From a checkpoint of a small transformer trained on Wikipedia.
Size: 11 layers, width 128, 4 heads of 32 (1 for keys and values), MLP 320 SwiGLU, vocabulary 32000, 5.9M parameters.
Architecture: RMSNorm before each block, rotary positions, biases on query, key and value, tied embeddings.
Training: a variant of SOAP for these matrices, 413M tokens, 1934 steps.
Each number is 500 + 50 x the weight over the matrix's rms, rounded and kept within 0 to 999. Layers, rows and columns count from 0. Numbers have three digits each.

# down: layer 8 MLP down (transposed), 320x128, rms 0.161, rows 88-101, columns 0-63
# gate: layer 8 MLP gate, 320x128, rms 0.162, rows 89-101, columns 0-63
# up: layer 8 MLP up, 320x128, rms 0.165, rows 89-101, columns 0-63
down88:568516591495481537449529486462459437518462593486541522452523469491435436544435491461598612584492500607481493494549468466519481513489452469472494487528410366463539511469535482445567584463420467
gate89:488505538523542460469609451437505522582396483485551573584539511526583632524469519473451525522413462507517470591567489428545512510503419490480541445509459450523494593405567492405516517401476521
up89:486425438571531483489578568520436524456448562469514485507528598447533433495466505557508465537533522459474496410506484504519461515481597570569498461592552445498435494500458464544564583554530493
down89:461501494488504507516507492464542518553505473573464611485528488474442473403467519452500504447579502533537518508497475439516464488478436530460503547440511443484497518533556488435594515620510525
gate90:457434478504586506487524511538470434584474474488528534539420497500513355531516487405593583600467504550522498530504523505483477478513479514500530553480490480393496491591450468484514515456472495
up90:520495485471481485504542505537460493478513533488544527558530476543553424467491505499516622463514433561533506486623564504494476457438419585559496488500576417497522559502517443543470511461433563
down90:445547530552512485477420586506466520617481373468407468529564540546492486476511420526492443508519543496467528422437517537501570419473549568519532534535517524460478478475630553550525576517549444
gate91:557516495376464498372552534421512577474553528511490494469548511537495497435531511608454529524424458385570595532629464393517576494521473548502532528580514495458494515430505542478455461587478416
up91:464499485582487551562510484539543399532471527579489497481463481582574458467496526537514429474509467475422602448447470561459443450530435457443451519432557365613500497615520515548560529495505464
down91:569560540417465508478485580458561635468457551548454470602451496498414478542526545544503483554507453507559537555527476419555588485534568539586540528476492528486500507438434536498526482484485520
gate92:476495452621551519529508402531472477496463457420567579516599472605446555478548557544496548487542550534449467517521475525577518431485516541484451506465514424535601583545453469461524422489400508
up92:563504454533563515542575496462462528452452460455568554545470516665570540471455477478473495623487554484510559452546510536523485514506523527510510495504488459473589549565495659540466496515566534
down92:464409570595446441564473486437494497458472533531539540478497443542426565524563477414550456532584523543401407526447482525524517431563464505528446463478500467551527548485547490535585563378450504
gate93:525584448482460489524535507438480476401510578508527518522475490562624510448550535504563455522506536503525477433550511521477536467476504523515580532467512471456555625507480515484501500545564559
up93:493560498412510388553476492486544558488454460533505510479497473443541501515438475428494552570501463522512581523547477541519494485455508497468443495509495498517511490469467486480440548462510452
down93:550531555491503462595513437421448550456524582441412504525485566458528479492531507462604467472559532369557531579500466473549425573466566471574464542480500540443548604410571458477539533434485451
gate94:521544527509512549555475489471534467565498464471478590477517483486532469488582533458549503466557467490583521513482469500442550489471463557510490559453536481463461499514566479474507485478463474
up94:498553506425564538435550537491548432516510456475560525596474521547542479487522525452564511545490478548552485538488508470471485512515475471389455549485489462503586522592462513581551486469550526
down94:466524516511466508581520439497484561386476476536455488400472465531437513478467443568513454358488464532534605494419424429555514538480544480520494503516508637500438502461483460499479508490452492
gate95:443513515435538445507532525525527555481557553399493537469482526415456437496561456483427498431547558511572456570492448469567572444385458507515587489504457509444524442511412498487560425510488434
up95:410475479485599457554466444508387541566594384482630517479435429463427470358433479518472587461505414479519551469558465545479524516532503471581539575449447434596490506505512436483460515586538511
down95:557477537492539534528559474441543531413512579491432469510464459456595500609491458443495487523397442516603496509451504506531650448534535487592591527466595503478517489469498481554469488359573450
gate96:541519587487479457512457473592499470454488540526453536535485449597482486489498492522474567487483470556558432522414548526559506456554502548445501421457518498461520560540563494490484440470548566
up96:532414469488549517442462572503495508546437462388553558471567600446530434481566492365556584411468411469509508413358538503488499440470565549614540441562444477532496455539473529563455536519458528
down96:434483526447507541458473515505531478501536584554599495560509407504516454505386499508525567516580428479576518568514484534571476643585516485466414552475567517539523466414514650585573453500535447
gate97:562543494477509552488553529457454400467580539518451431492521587576470505468456414546540433441593539570528515555537443494448443551524504580488493497495449560480446425558536527444415483545466445
up97:499469511549469502439520603470592489487532477469430543515515525478524444422540423508426435532454378494453512584488502507370421527468496518522439575493443576511494508522534453450534447526548489
down97:594624518482422475440455515495580454515569466534448545447595492462604420459511458538470534521407529529551492524550447534459512526510498503567513563519499530562455555526547513484519510471540460
gate98:535502561609442490550480516456506481512520504482425537529549480489541566502490542554500538456455415494589530471453431527459475490469579553457434516491532460566448537474568524489466518472397501
up98:585665542441465514508426492520449561469516562560481476530491471469580450466473494514560560541476477557586537462522485555505522447471491449463522531477512553456501508451507432551486450543574537
down98:475546480393441532511469535446570581519527509533528484475484448641479468471526361447521432565472569521509469486430490469417478561502482477530554517509528499452557494463560482542502462484480424
gate99:520452473413496546504370510426512473449468533568559462500572501499464432516480512464429447524498512543461482518500430561549510478531536533514472535553532494467561467498517432530522533460482518
up99:422601495490394521518514498539493581491492538547497465447484516496479422542486523453554575520533503608499465539552469516597495455563536488469573529555510425573541454585473538582422571537509474
down99:538505566414458514486479510481464573525505548507521548482480417481486491508497465633451583519432616482455578465516448444519480462432456517494533501517536510496562469514465495432483472528518418
gate100:488585416546512508420461573470436479483492530423509437457473568480547470564521427510470503558439470551491488571422588473522490490457463533482549460494458474540481553513536488499577467595490515
up100:440444434540492497452511571442459550453565517475523429505481476558444492450519512503612502439528431477512451585462468538461484493434485466427521463478460490518546430495526535516443489483504550
down100:462457479628578458556494517500494457459633434446516559535455514524514525483511505565544504475520623439482523505398532398503459495549464499552354531441529554547567501389577497466493469494532486
gate101:613591475508455426497485485548381463424464488556469547543539546480508508520515539605464525560531565556502506503470531480510397564465541506462411513476396490532477605521432540384442446521513553
up101:476473514510550577454476528447489500540449452524478549440476523454442594458519426540468449593557520594506508414552552592406486494518536518491440489539530543565600514516477485500520528402535557
down101:533493552498428573427490511553491470442499458478424563534524545517510550512480551543417567449499510536485492580457507558512484554475538490458436475418466433454525464504490548426480502522553520